Part of a small language model's weights.
Architecture: rotary positions, no biases in attention or MLP, local attention windows, gated attention.
Training: 691M tokens, 5273 steps.
Each number is 128 + 24 x the weight over its row's rms, rounded and kept within 0 to 255. Layers, rows and columns count from 0. Numbers have three digits each. The size before them is the row's rms in percent of the matrix's.

# layer 7 MLP gate, 1344x512, rms 0.093, rows 578-649, columns 256-319
099:166121117161106137117101124071114103156139120145159123118090144116139111101125106133126089121127137130143125133125114071102109117144135096150114133151149121114132148123125104121132147122137134
104:155116147176111121122119102101112118109122138140129159164165115134070141071131118111155127106146115146172146133146127127129138130101135115122096156092111138085115102108143122146067149137126122
101:120119104139097138105139153107163124138150135143141135051133148112153142155091137093158141128113126132147141144173120143098115138073134107157140125155107142158130130125141128152114145095133121
101:149148113080130119145145120139170125142159148172069144101152150148120120138134097099139146144151130120109161152098120098128106105150082156150135149118105135102115117113185070144178131134120147
100:123120141174121140155098153132146120118073146135145143130081141124141145128145110141109076110116131124144113172140129123143140066156120148095110123099117129177106085109085133142148093100131151
099:125137153128130133076158091114148144159096116152144186102122147129115108164095116157153130163145110131127103178119117120105140111155137106118090123133122149158164095121158076142136134156112119
100:140096156103134084108103148098164123126116116128118147158132101137137131159119137172110131076162117114107146124125136166092110118163159111074140165116113168178136117136096130101120104141101147
099:158126116139149143107055149149097109133063123123153124096086127133114136159138127145127161125174123136147169133085126156165163123125080116123108135149121105173141125130111141139155152163136127
101:085153140117085076181109104130104170110158178118121120146127145118144138127136127111086169125077153156131144137161146116120144118155126099114123096129119134110135106079120095100124129114092121
100:132098145175139151091102117137123127130165149176129137117160109103117129145136161148098176112095107127137091168101090139152136155153123114118149109138096090150120109101105143144127081150163159
102:123118158122105128142159126135110130178117123109125158115109120117147127134081155138132127161111089141143101188156124084134122133137104158119182124147148159109149118102119161156087104145110138
100:145139106177139125089120126081142152146139113149118151144128122099109106140129167119104134134100072124117109092156137135115134137153133127149158131135144133088132099128123098132186172145153158
102:094131099146127159127116160144124119124147110084091182126110140141172097114127112142155150131135130143100126159135150124119089166120149103076149182098106070162148111136158125137166082122110103
102:111127109116133107122138074144117182147140106121125108163120139146112076156101121108127140152114122101133165155113079114142122127141158160167118138158116148100113144073104153142170142107158151
103:144172107157095136069159120124127184141129123143147132134100131125138104128090141094096094119103133166103103100135097145100119146156116115102077169138126131163126177143131143104132127120132128
099:139128145112123070115111114116105115151121118092140110162106072170069103110115126158152113103117131122136089140165126129117126159084155105115132075129128126166085126168149126140103109068130128
099:096141125134172141111092167139095142139124124096122159162162096135161136153108141161130115150105106182158125145102115102182168128101132095122127159109090143127114093135114147144133139146129105
101:123130135131107113118117068152128151122152142084136128109107106156108133139141120137172101104191101096144131135128096128141131156093104151177137118121141150167127101110163121147159109096143104
092:137122101131124092134096072114157149174130100139113125120084119150156118113121127168094145124127109124156129170108087151128140140180116127137160150137159155093105129194104143136122136127109099
099:143146129138127131134160112117116116096145130169160134148137126126112117128121152121152118148114118137128119109155169143137115090097150109149125126135151145156132144147129121142144148121084139
095:106143113135107135139076163164137153140098115090109158101135100109120132126091118152145135100142130120111139136099095162111132153140096131147172112104121134144163098159148181123106093138133136
097:146129118110160111126135124154160122145112128130162184101152169064182098098113171170155102128136105100136146080117119122104142110075129134120122114137108102137132157124130161101098135132124126
102:118127118152094132135107142145096101119167140129146123147146133175130136117103146116157125160131088118091154154143169119141138166086113132094152124171117123127137170122099131097140136178106114
099:145145144093132140120118114153123135156135118126109141152128103143151105120117140126119098113169124140152143119130115152149114149122147130136120118081123121106117140137157099130166155186134166
100:083114117122139199133145108108140119061135157118109113123148100139069136151131127115117121146092139147099116131095106136125148178115111109154153072132151174077115113116119133139145134116125119
102:126098113136151120150122126089147080149137110133114113122117162173126131110131126142120168157162138175100169127179102152110144134116158140114155116114093175135093153083136111117122104115130139
095:132111083113143102106112092080089154098133181139144070149090129140166098126083145145172118127105151129159167098131144104144138096090080159078128123122112093122131127107151085140106148116141133
092:125158123109068118155116107132103179067114087115108130094108167137150136115151071124139118139144195136119132184115130102114128109106156072164126136176167116168124177159125107110150154156149119
104:146132147169185175119093125141139118154153115147136127149091144080101132161142115174096149139125125099110123107116147150159104075158104090158169122149123136104129094145142094115098115120137163
101:117136155106121168129144131175149157127128130133076155102172116134142152109091087101122128141158108119120129097089156096114182127114108114149167133145157120154114095110143147114085137130123128
101:143110102124146121101151174157107155111160124167147097169126143115086122142061138131142118163099143113131182082119130084146152120077122111144153084155125136131121157118106133134059140139121120
101:107094099069124159151126156152134127181135083140133158123185118115133133142131135119139139155104119149142143167183103130080157139126114111114103196140124138104103139152117134107103137155125138
099:112122124135107068125112108115108124175199137102157111114139128107114184096131118088093075091139123157158141142099137093148135160102124110142110126135125150122126115141115107109126136110163117
100:117103109131192136126117122132141099154127153159135087134084146126151160133134086144115121127096110093117129096147145169148146129154135123177131146142024148162133144122139160104119128111141099
098:109140142112120117083119139166106151101092103135123135113139145155088112121124122107172161125127133112146134124114118122111136132117138108113129150181112101129112082097136125124134124105100154
100:131147136132093107087101135132119117155115102116108134135096123140090115132133131093141138139113181129184115165103103126144095108131123122106132109121138138132087140117124171071113155101127120
103:093146087110129125098124144150150140111127145118084129165137115140116170149136128140096079143132116115159131088103114145139136123127102126159168114133139184122131137163122116170091137121116139
100:155111129133084130124110152126135124129125123138085122101113074163097132128119145065116097114154125157101138123170133129169142107115133112154142080139160128170085127134088148120141132118121152
103:098115137117163138113101122123138095163123164138137101119134136111125143140164110123092119143165119098115129126086142107154127122130138116145127124131115119111158118118093126103129144102153140
096:149108132127095121150075130147117102116120159101161173137142127138138114112130122094135105105101099115123159126107080123131153174159143153142115161151126128110124121087123126122107115131159087
099:128130175162091125109146127093144153128059088118130099156092109142117167126149123087118114140113124105134114147115134097123152135133141140109099104137163146154181166137113143122121171104147140
099:113112119118171134159133124181103149156133150139094152114162108156128122146131194098180153105102134146104131142123135126089139146133116119107124118141096124122142143127115128130123148130147182
103:122150102112111096135101145105144102123110154086132122129095082156141117138123109100090143124111120147116138110115136182100098112083142168104162143145103088120122134170134137124127137094145081
099:172119090061139155165110111108154151120152161102147121118082136080140116134124099161116132145121109139099133152092119121143129139159127148101116167101173108118120079145135098108092083118145139
098:147135102139141135128110168086111078087116086088142178106108138136139125081143167156119133117173155143139145122127150107131132109119131096115133158142146109128126136122113169140168097170177111
100:133126123099080119136116136092112148122115165120101138137145115156118125118105109082119117149096144147147123127129124089148131125153131164180171169103147126130106108173181155120169122123121114
101:099153133113146107141152112128104141072180151115103128097188130140086160154132167138105137155125139149132155146080144147163130152163124141130153121130137087136157118148133161097138183114129172
101:151116131132123129154133170132152116101149128146150112096099117100157096161099166131163114108112131125092094105111148147152174129092126126112130122135148115105124122129151157119126157129126138
102:143128105125123144130159113139132103108133090121137146129111125140097171134161139080140153154124129194111106159128092112135085151109084101072121111153107114125166099138080112154181091107112152
100:123114073151114126135142137124125106116145133119092129079128129115158086125162115084162099124105150138113106159144101163152160140146125114104112088116128145118141110123107144094158158116133113
100:117134099121143137157161144101122146096092143123135113113136142100107158121121124110070126113136155117167137120122099183095161183082159162131149166110076140133145135119160078153095121160147108
103:122102130134101180065132126111157131153123124130127172214115086077148158129109133146174119114169109155125143143156128134122110129109138093123096108158089117186105184111142106106127130135125112
101:163135150129092139097139142153063121150140097114139092131162127100129127154106104160134126089113146125140096133113114119119126113111168131134119124133069128129153095099156112142124112122108086
101:175155114133142131176086100113121143109112121159131118130099092119135138139110102147181114116113138130116146135105121167118126119138112146148132114081103140132096122159172128079105194126154120
098:129065143101156099129109155159128079146128103131172182127153122112107144121147108161124147097167143130128131154126170127140117098148124123150162103115135181129127119127124171085139143110129086
103:139128127164144140117136146161133130104121113157113121175104108135102116110129112118139139120085127126113108114163107164073120124136152127123121119104098123134131118144088127129110181145122118
101:139165143162117134195137150125114125115110161134158092116100130126133112113193139175080068130106088116092115154111130125146156152114152136120131158155145127150124093109087110167133111139139101
104:093132112105122128121179181147133146156154156146140112130121133099177120089099157148093137181158164181117160128091131141146129127147114105098155099122113122133167149131110114096126115151109113
097:175127135114140105154134136109141143127136139142145135152114152119109165105128113133107094131135084167107113131134115160104132118112133160105144124117122107140104112147140130162146147108178114
096:129143142160109114157134146089130145102151153106113098207115123138139116130101132153135110163098111123145122144137155090119123132145155142061087107125140071103114121130077113112093154128099113
101:136144075098112078140172179091171108090136148151113140125136130130186078131117119113095113107174133140144121114122163169134135075129130144136131109133146124159142106141092158110105150157133112
101:098140137150140092102145123143123135162123135106129134120176095092101116115130133102134129105108137150150162153139135119147086110107127107132165122134144181157154092187147131142145169124121182
095:154141183094136107128154169112113161122123183099105126154115112130167099125127124150139137114132099178140137173139152142103119127168083153109148125189138139120121131116095103142143133092101118
097:141155153136102108106108150121105105142136132135115111141101140165133094111099118113139116095113127147137143106137115142168137132135134116102138143134152091129157150106123105170130120121129130
098:126101131131108155115063159130130137129136150130119116100126115127089099151096115122134132175124108130115174113147109095153115098095140140100123111151135125120101106181127131122158099123122143
097:119153083096150134094123089085103146132137138169166112136157149090146133146163104132158142148103055125119115103127135106108107167119140115139159112130136139130171076182164131122114104133070139
101:121159097174169119167115119118115131143114154111143096113142126159131112123149090134121144130161131163130127116163104140134083119151109131117127123124173125129125169147136139111131166147155126
099:124124159148160168121151135103183075142127121094112108146163135140162157161122118164123137117097115142140141123126164150100193101094151177133146144109161123155071137134164139138149136160131133
105:154161137141121136135129122145126117157180151113089098142130152115078127118128139124086082146126127135157165114136105149146157122117093115127160112146128117122130099083121110099151130116169138
104:144150101127115118156167170082133130124133143151133159140162144115087133115109178123115158126086123114123135102116121104132116139185120164141138102107076144136158105118138125125166138092093148
099:080146097115095144172089104123144108140103158107156115180113124117100147098174137155086129148133125092108126136107121137124118095142118096109126170107092137098148159112130109124146129138136110
099:125129139111146127125134178150103113146150108168120113124116136116111103149084155112144141152086160105164146077137150096110138168155133136114148095137092151101076140125147136119127144119110134
# layer 7 MLP up, 1344x512, rms 0.0931, rows 578-648, columns 256-319
098:136115122111157109130125145080086170147132131107169097136120095097154123118113149113142114131113107118137130120174174131131126154117205101176103130150125191142109168103160171122139123135148116
101:152115163136130121117112122106122145142122057114151147098082161138157133160146131152103093107129133109082116145122115127109117125163072183134151094126138121133130171135105159156108120126130138
098:094137134146103150101120130147121062159121112139150152075106111105108149165116096078145136097193153159156123154114118132109104102143115141136092142142114126119138162120148135090168123095092127
101:140141170184140120143156146147125108152134121118167108140080138091142138129107130127132128113140144119168133088126094156119156132128140114137100115125129126144130107129122187153100143088126118
102:156133100129112107094132177124101155111117175118133094099111158138140116119124122119165145155102182069153092122096131112129123150110109165119138144127121145156132136118138107147096153160116119
102:164122113122125126080120119126151187124097120133143133109133124089135118124121168098101175150137108104148116126098131097159132104142141096116101150107124106153120122085132103146106115116114123
099:094117135114139091119101128157165149136118102147091109137067149119070151131145116116110107120128127152143110100163121126106133149102135116124146174098132132156135135102113129115128118150092122
099:109126136139126071124152105113129151178146157161084101129147123139105083144108103149168106115128099116145070118088071156120112087118124085153154169172118077146137115182121115146123116113097140
099:094142115127123158110113128175097137110152116150156118128092163138127133132129116122169137116145133135114125077149135122127128121094119102146097125139159117128158133117114123131135140115136110
102:119106143129118137122095138158090123137126133132084115096119131109106149126120100151074137099137118155109099129161112123179134121132127131191124140183088062187193128100187117149137144167182135
104:103124116118131169154084123165119168113143099134111148121177106126099112084128111130133095184151111141130124107139150154174155159085144142112104127106066165091113089080133157132121151103124139
101:151134121124158135127129133111125092090102085167107115162096103128110156125108078132113125115130101163150137073115122103131110065128148111137149105143125116110132113118111111126153118131136169
101:112124139127132097139126168186131103094162128198135102128124088096117153137136127083127169134100119188130115125101143129166152122145071100151145109113123143114142106113128079097125131131123146
100:149169162085140148148179069144172136143125124158095111178114140138122108101155118112136131109138106124112172139146141110162134105085141103120117099120147166141152115134145123104141112130105131
102:125134129070128138123119134159125102090125126121105139123102176166143102173127101138106131117127139071157131115136142199142128147129110128148140137127103133132175121136111113062151107120153140
100:106115146119148106107150081142133123116162121143121131135099151128122128139127142111172098125152101107152129132119119172145140148129157124120088169160187165173130127162223132109130120121080145
099:146125136133175162172137115148083171102103098153105128140138094110101172146146095121126164146112117089146086095134083120105106116134159112114123107145109150079127133124123124099133150102194130
098:098114103169124114135131170172106095152127098100171141140134128092121171144083099129105114133147130163108136175087116110179122136083130105189141155135150134119131174097167126161075175100148143
094:077157109114114119171130123132109149119105131128154089145160162145127127116121147118141106104127112105086107133123106138151132115124115079136157093156161096081143122206117140164146148161162177
098:110092128132135144143097108095142130172115168127147150105153123108137119112149112125132121133117181161147087128119102157117123139114127122109148135127144143130126091113143169115099105173181155
096:120109121135096122105178139125123171151132163143136166133101137118131171124129145154115122140117156125110151104149112117143106114153148124139110127163136134171095162068144070143109157103119147
098:106152139134140110158112119109107122104099092174130112111163100105140109166133147111159122119104105135118120125141124111148126141136162133082150108095152125129129107133114128114155087093109122
102:123141130149141168110115104095157149110135106113106134123143133137118119139150113104101079088137125133118143081118121126133093138124125115133152195136119104140090095134167130158124130150127093
097:145122139166087090116102147126121105110139122149178109115134090085094144152157144133119130059153133141148091103102158133115098103100155095112143100119143176141110162129115062140117131118083106
098:165148130143139160109127139070102122152140096087089102175145089168147139140094163114127116148132143153131095117184122140129163092144124107136111118116103152120119135182137135131075131155120116
102:118121088165122133179170114147140145094100150176107143179160120140111137117125146142122102136174143155141123108134133122167140161093120117120119077107094108106148094111139091109132083077171144
100:152165077140125120084123133107149136078113110163133100112123137133140145113117139149118097145092182126114142106124156123112136142105132114137113116092158136113125119137093139162066167150120108
091:102170113135170126116118152140139129126136129117092085144120121154137174113159099082170122194099101112098121146141161127160148137108134140079098176131116113087112114171112165150123130102101154
104:093135131123121106093118099079112119147125151136140148172095137120107106135109153139148176118149093152133187128174105077105156145158155147091104110153089116150089179182173164125124102094080129
102:085088143164094098136120102125143111107124133163150155100153141134125133127127128169129137144095142119140093148170113150159117099176135101122112105144135162076125122136152117177082141129174170
101:135112152134141129111118153118178151132096112152062154130134113089120142104131097099109137103097135093146110120105093112154127118128126117145093134112140106172106117092198146116105124109128117
099:096120131124181099166158156136124123114132125123151130117124143124114169109108078152170155170110132150147116084114121121107160136139144111172154157100140122075091114143072093082119124114144109
095:130111117116085116127143119114122155112138150136143141122159108085138153111127162143141096119123113137172130139121088103141153106139142162181105094129128127105161118120086126173122110174095176
101:095165144138144130185149133137111120119122140146137088125143118129132119145091124141122116163173108128121110162108159107063133087130103157099122150142159153097134135120103108102128135120094114
095:133131116125142132140132103138154155053160140103122139110124093118157138134080144166144126096117131146108074153103130132109130082154100114109116141106192141115125092135112133122105120138124077
100:161115137135105133157192090084145139122164137121121073155133124116113136191140126094135135128131134102144085103117155155132148092166147112139119131121099097133115140147123174146135123122107117
105:116131091144103102127139122089126136130153129097106158129082099154113138094084135099175102149140165133140138125090163159114116131107088100127107122195105105136126128105108122150104109151146145
100:128193136104131140134153115189127083146082144120181151119123189127097090084121102128114147115142160095074107123168122095080148150082148105160127152158170130126134154130090137127098158104118124
102:140162150128111198115143144139136114109138135094126143162116140154139177139105122156151098107093124143168152157110130128127156077135114143133127161112119121158110125111134123119125109141095125
101:094103113111173110164102142102152129118138126089116168113141135135158139151149105116159123163142082100110158076135103137135132105124102115124102139168150152066171157101118117078139156130123106
097:090074123117125103124124113138138124117154108166146096165138127169097124103144165134134087145154130128123087103125155122147143143143123142131134133130133118127113133134104172118148137134072192
098:139154109139146130070169087110139147102136157071149104133127117117108157157110080175148109152146132157162091167089161151123129093153132132154104142117126097113110127128144151126134160142075167
102:135110132122087178116084159144117110096139173089146133131164112105096132106137127134157115133139143160169115164131174140111136099152153140149173170142107149144108110133162126134142162129139121
102:124101129088149188107154151148115121128145106094126139118074085115106095136096150157113140170121106104104153110102110170180165162128106141147131146109131113128131169102128110163152143137144104
099:130146150150163098132138167150107115160131114117126128079084132106139134090115152109114148129151132100108134097152115078118131119132107140121159145148151151138136108149106122092118107140118093
101:130119111153115158119077138107135117128111126129124142123159092137127164124131114060108134110121109137111128144159132144088165101088119170168120130114126161161133133158100181114119178147151144
102:125134132122075112053161156109146090091111163162132152141156140109132112143133137145120149155110165186156139139094118116125130105123162106127142148167130118094116121073140099130108117141118100
104:101146136133110123103131131158135057131133123134098138144125170086109142146100120104120104127112116124101105124119093130129121135127182193127102115122163140128117116141074152122130096097123150
099:088116124120141141154141147148098155098122126122109126097154132104118096120117132199156125122171114161157125132142104118135107129160164152149158124180111139146116146168117100200189146111167141
102:160103116186158100123172168126105134151142097100129098126096135113090151138138136128128152131119089125107171129099156111127129113127149154166130124132124153123099145164151155111109140129151109
099:162115121141154158140131122126154095087134137144124081114159120083141101160110154146134128075139176089105098110150131166139145171119122124136100111120140131075139103143112142127088134151108147
097:151114136090138110145138147123120141137151121108148103181117086165090137120117135108106150101136115135110172135112137129136068128120127132111143120146145159180138148134107169089097105153117143
100:109113110144105129191132102137171140102133113108107154142136166153125084133130101084129094126134133095109113132171123119124130113150119071140142136098146126133127121110079151107152130131124149
102:127125131118081080119137165151117079145104160114178101148118117121112137119097126168123143139117156140146140135148130095145124146140175147163161108100101133159138137090141160110122100135168119
098:110180114123104118181068109144164119143125142115162127137135103118148135113092161124116158109142097108090105112092143182132151090112216100158135121097065136092171136151112134109156159121122016
100:132160122134128126106128073124104090101131167158153128151141176156123171100121062149156116134176162092123107091130133132108169104103079116164179148156149158116123136146109095154136149139152141
102:106100114147098114150091141133109135111067190130151123161162147105078090092194151117137145118134151140104132124110146134133148115134088146148156104177126162162101139119124109164132114130145128
103:122127111139108148125059165128133122114093114108097137106163116127121102130146131144111164137120089137115186135115116126123062152126124116088121130161178138140108156110155156150158122108101125
099:114112124131145105122141124123155139168062144088140126151143118145128085115133124141158150124124152080148139117095109163128128140128107113134103087100121146152170128086190149120132126118187135
097:159111148113145142106135139114142125118143114130166171103154156126145110076128103114131142115132144123178109136112124129148156120078113157119110127153142111144103107119116104147140133159121112
102:147120150115124167069092145170140160141111082148094155126138121109108157171114146125130126167127113091140153127090122128117142128133109125129139093090134134102098108125119114094106135139131120
100:151173116102131134128143107180086144163120149122137117118118091137102130100119149156138106199135180157192093113140127125143088141148150091084104136138115118122166153145158131112151113131120144
096:140113160164125114077122135122077143133109109143143117152135158135123135130158163099136119073121146186097137156205118129103144164098141148133111131119130145074138136136125096142102154133135131
102:105111131162172162087111149152141141094131085104147105142150082119139132097141138125159064176125101106133139157132110122123108154116168127131101121142132128119140134146146104127145156144136098
098:127104155140133120109140158102123170139136087101107134151136142149138096140143106133145151148115142164123177137146138097107122122104119092134130108126129159121144109198126121166132127094113138
098:138118112120118146131157144145153122169145110093104148071142170136143138117145104122198145130096122111107192124125122172143145115155146152129129113124144112147132155090108121134153116121148145
098:108140154157131112151122111109141149101145166139131120127129116162166135088170136178118166116170094149114120115118095090110093111125118103097105158131142128134106149079116124115074140118144154
097:101122121135113127126108096178134148110117112134131129106139112116126146183113125111124095168134184093078131169109180099119123130104121127154156156143161142134120138126179157102137128153091102
103:102114071119100102163109125164125111162136133119114110147131134130158110132151157135177136122127156122126111133139162122087121154103139090131120126112126101098148126128092138120129129152076120
104:113173111097082117108132124131119088140129163162126158125158084127136145109133191131124137143124097136119121102131114112143130114133114111156090130104090123136131131142109171153112142120122165
103:076120148140154136095129146148150114123097082078126113161115110101120100133108123119109149132125136132107141127111148148119138106137124107113152147125106125158119127124120155141130142139126098
# layer 7 MLP down (transposed), 1344x512, rms 0.0882, rows 578-648, columns 256-319
095:115135121120081095131107157157122097118152149109197128142160138154165120068083100106150099129129113157125154103158164125096135144114148100158155111086107138105085118097135135134141110124112139
102:160053148109136115171088135102112113087141125143140128158108113126139121087118151133148143124124117153102100126151123120095167125128126111080138139179127117141158110102119106090136076121129124
100:128131176145156163108114160147149117104109117085142173127120169155148149086140154161100140128151089103139131130118101143167125090141123103118110135092149148092139087120103102140117129140114128
098:136111121101099116139127119199119123149148151133135153143134126110123130094080085133130106113138099154142101118099127110093093177119139135119160082127081122141156150097146129162113123100104111
101:161149153135115124120142170100175138122138132110149180148114123080151173152152155110140128121101126121094109123111151125127115126103114112112134123141164131132165125155105144117078155142118126
101:127116147124103088114099133120148185174075099130138151135132102104073079119152148102123154105108112152136124143086164078129113147140110169114117121144118136090100103155139070143147123122156126
101:116116130146177157156092128182151136124122145142125152127087142170152128135120170131115151112152116131131093136158102135116139144140121152115116156153153137126140149117133117111101179104120127
100:142145083157132088144112070139107111128140119142120124114105131145152178125140100130126116102143115147113171152121160104140158135165117193099159174110128130121159124128125098115133130107128105
098:073104180118134101150147135151172137129117121095144124129164089140089105150102113105128125125128117117125052117123151125089138094144112097130120136137136123146129141154117149137086113186139136
103:167169147150151117047093101166101150104114146058159100124117146193139134099128115183130080120128185087098125104135109106118117106138114126117128146126122125133170152146108142133159107147142119
097:134099128098187187141202080147140147128066135124137166111112115110156107193119092092137086137108144128193156179102167110174121160147133159158132139131147149129130110163115122106087095131139119
102:140124124126070138154152144129134130102142174083125132149119123159133150156130196117154152103109104154143123122119123070173161090111108155179114122137165113142081156140122174119132129096121121
100:128126111136107087138092106070105118168136141102150156156134157115108147134141082128113059120085143065144132139139121072140108117134161133128148133169128176121159130090128168147115157144173103
101:122135144167126104094105110123102126165175144125138124106106130141068054123110105082127159136163129115129093150124096138115155140153157126156133109108159140109125092150120143087124153101091114
103:097151124099101137152136164131136156117119121125103094175138109104151135148118149147079103163134112162093136106158148104093161148124113111130095138151107103152145148125116133159116123205128155
102:133105131105136118081108129093150139068118113104122162171092122124075116148125122145144164154126111132155135089183153125138141149151132103139145179139112121121123139128134122120164146133105158
106:146136178104099126133127119133161108187121112167132101118129143134105138133162137151127164112153099079138134114181133149071165136145097123120127136155142165103123164116100134124145155161142110
101:125143143137123109133152112153168102191150121124109113143064127114135142115121126139175111172124144190095161158141132142146122141129083151120097171117115129175158113116167155120096140134107084
101:103083099147133134136133119153146115137154109139105104122116135115140134147122139098116134132122122113110154135127141140109153165091137128084178123103108123147140117124129118112142158151120158
093:105152097144157131136153145101129082122146135119146115139145135102168087097121117105150135109111127132114096134146090126097101136104105114143147057086100134117129133153105143126099127082122144
098:125093135129106132121104120146158121150169107128175125140181110101165127135127145135154123152134180141183138113119100095135154124131164124102142152132143085152156122135120160134173153116167109
102:156164111094155141169158097146143158150100117118075175141124109100119128128107147154120135123139123087151103145153112091077113127143077075136104166139135139165097123118100126143132154075131126
099:102166094169131128131108143127128144132177138087135106146153107128127116110120118161083138098094143118084100109109150106104157107112111094080160113115151104093120132187141076105148141123149140
100:096129141099166134089144121169098112140096170124158129132120129099138116137119138086114127122134116129162125129082137138128099134142149129136131127120100128124116125073103120132103145184144115
097:144144133102176194089170150143110114124094123118127077114157178163160115138096107111180125127160132134088150102155155134161124075145117161134114156096138136076093127133136151142136124117145122
096:145142121136132111131090126143144149131112123185130130118124124164120157115137127111157129130124158116172202140178117128158139126165124141178104111137118141159120141090181128134092152147123152
097:122136133155142150152139147149139168130138140157128145131131086109115123114120133156102120110136077109148095123112141122071108166100125110143126147148129161113171187133177128146124140127137168
096:096103118118145146138146111147142125153124095160091132134122148124111124114155121132140139144105127125124109160134130096101133123138146088128133140149089111131119159120088142093156116110138106
101:148116137163097134128130126156114130160137110138162172096163119118128121082125136099162135148078150121119105123097147168092129144148087139099175130120154076119110119123074117160145131157102115
093:154160132124108157155104129129135119096136097126094130149116153144150141115106091122142159143107119203134103143125144114132134103131182121122182097145133176126087096146118096150121123070136141
100:097135124138140126138134195134123111133135157103090177122099116149107128120165144158137160128130144148127108129129169118158146130134129119141134108183177121108142100119115133113127153163120139
103:126133090114145108116121111143128139137150135161133123155121120123139127148135160104161170148131119110123155125135171126129156138116113098128133155113154151156160141102112164080172134099119185
102:125085111127071115101113135154128126101107106114131186146172100155137102127076159143131135163093153135166138148152139117108132128133123119090120109123117062105130120145142152189126077089157130
099:176127123120152126161114134146149119114104139167151107184115093075126148129134141124122094128144115155109151151124112118154177149148151145141126153116134129130114138137122128079114134119133169
100:104135134082130121126126140123112130152075170081138146126144184151137124107146076115208133132131116118167157131106110104107094114100118137109125092155121069121133140108111135149142150118128199
111:165130161147142164137129081104122110104180108105111094132117137124145156153146121132161111130115148148125119118090135121193093129127121133141131136160118133161108120153143127144094131146109112
111:109109119144103179122125128125110144139085133121147127108110113108143100109142153128108140120106119105147125131106181124154152119122088105171187160125140143096075113142113133144144112114126198
101:137099142152106076128124095123111122151133156114152144130155108128123108116156147125124130112131152118108165107145097161105111145148139183154105139103105153135146103128184142100106107097153132
094:124148129140115095158095088162154150096131107099131136119121138165143107100165128128129093136135103065116125116119159182125093114108115136129114135092129117124113141075154138086135161138105111
104:083152150144119118131133149129142140120128149125141106143155169113133126101163102127109115164136124157133141124154079104118146131093137144135065179097112144151141126119089132127137120106099137
096:167148133131123127126170139116103095091088088104086146127104119147152105123139085138148113127165142129139093129109174086149173093125134190149119145132145150070200190089146104122123121098139105
097:124111136133154131164114159113117156169162058135130147157076175125151138170083113133146140130115187106124114104111137113110150115146116106112162137142146183169188137126151123148145174070181156
104:145168143194161133115127077123167161087167135147085132134143093150178119123141123102088163086156143093125144152150079144155163134130155095082108128146148116128127103134129118141115151132116141
104:120140132123122210112124132140147157140149158124163123119114155170158134120092158119143138109104127120126121131154154146122155135174121138121120111119104162132148101177139103174087120103131148
108:143130140116123133181109152134113101134125114107147110130075127157142120116130112103141167122134141145112112139095099106104143132142148131137119107125090132086096124097120081117126078116151160
100:103150112138174160152119160082167128112120124132132133129113115109140136142116143131086057090164122122148127123107155127161148156117160110122133127138176154130133107132171078103123133129141178
095:130110137149154117139118116138109137131186149118112134171115163136128093143131156103129131114124140125121147106130116172125149142133156144121126128157110120143110103084112114146119115126138113
101:120127117125097122145147161153103134118124124118122115079127110124136168139166148117105164101130099130127149156128100129168147149156111111177133101130128152152142124126171142106145152083165161
101:133079117129086111116114114125135095143163138136111132168125136110099154132137110118121124125117123134147097144105155105148114127111147126157120169103066132097135125114120120151143141141114144
104:080130111126151131091156101185125077112097122153118126150156126111141116131145145104135156119089138113140123149150151104097151154164117115120106101124114149138132113147139111184152106129146124
096:131124129167188096157133143144137156145119100059125129149134135101116114156155158098138124112115120084129150112129150141125114119115170110137159139137120106139133138111127151125081168128139136
100:124184134132163142084151102112103128087129073142115136092139130162113124125131128158114107114112153123167129159128138133194124130169137142119107159112138107132108092150121125123120103127126117
104:117108132132141123119129151135119158112086122112161163169111104127143112135152134097107158119089128132089129078136103113183125161122144129113139101129150111140144167095131125149098141140164141
101:115154077103126146145088135147177117112120117126139118197129090102117094151132162119106129126130144106159132101150103159083154147158128154139088148139134132162114164145134122083115152088135121
099:132087156158130136110168117159104142129112118149141143101159110162093106142140113118134215129093155123136120096090113101107110089095106132132168131139116107097157126122137108131151149151081110
097:161167145165130147117186123188151151145147126114121187126130150161138096120171133142066109103063167151080151135148080173127089127136114097124104125092115121152114131137131139109120156155134116
102:103101121124123127124100094142158092073078117142153119117186143127111163105156095162118131106137127104116152159113126144115161107090101140162138117133126164158092118133169110115143138142124138
099:129116113104118125102111114140155117147129137124141131105154127167193159138155153100149079121115132092108120106123117119118130135129101111147119142093091088115086147132148125167148158111123087
096:133114131121132143092144164117147097120075152092112123095116105130095145154121142151184167119182130065141145104142126088105153111098152108128108111132106206139103126132162121119136106081095164
111:134090140101113102112153082175102138164126103131193125083141161172128110125156131150141083138124095099140156132118150098126119129109102123172093140109126147124145135101092120110141127124128123
100:087137121145140135101153111147144094123103090143124158119119117152133134120144139129131111176104129109146102154132159185180114181118155130102086146165144110146140126181126125136165132134119130
094:123133187155114146123141118142151155165150162132149152147162146155099145126121127164127104140141107101137154113156118093123107115117132138129120152187138162147103135112140094142131109139135097
103:119132161117092119095105140093120125107154102145108124153080143093113137113143154164123133108056162140159156099089126165106085108137155157105106108071102121104114106067095142148140120161111152
098:123170135136084133150143175129123133111137108089114124099125108148150125109149156103135133154131099107135150122118144142101122121125097140122137139124101103089119136135119156127144132136101115
100:101155129108133134108103156102119092113134150181111128170118117111149105102155122166165145114127119142102132170132168139141131105129149108142126144177125076099149113162149105136082118128158160
101:146125119134125105122121135152136132084142131127151140126136103148104153133079082082113109137109106136136114111128124150166132107089123112130138119147117120130113099150155125136165129162152131
097:103116132114120133162099144102103131123121116108171094111125115099083160113148133134147152151132141110130122123099098059109142142158126128119149086185146155110138122113158143157151135119118146
103:113138110118150149137143089112127127120172118125127128168128115125126123146141092161146104123112115134158148101093077121127096126137131120161124149128121135136103117137199142128133136112123146
101:110114157147157079087119116131134095164120076113083120134077164129162119154147155139096118191132132146134134111121171135077110127156090133163127125114066138098155122106117162116131162104088091
097:136135185185139145084153148141117099138156105118116112161132143135175136090098147139125153119136083131121122095100147133145128135148091135186132181139127146186116111147110145107126146146146117
102:142113110083098096160114116113090127147135113115135131171149158114126140121140132091126116104148151097122151080174149170137189142147148116148082118165118123135132125135139116103081108185121117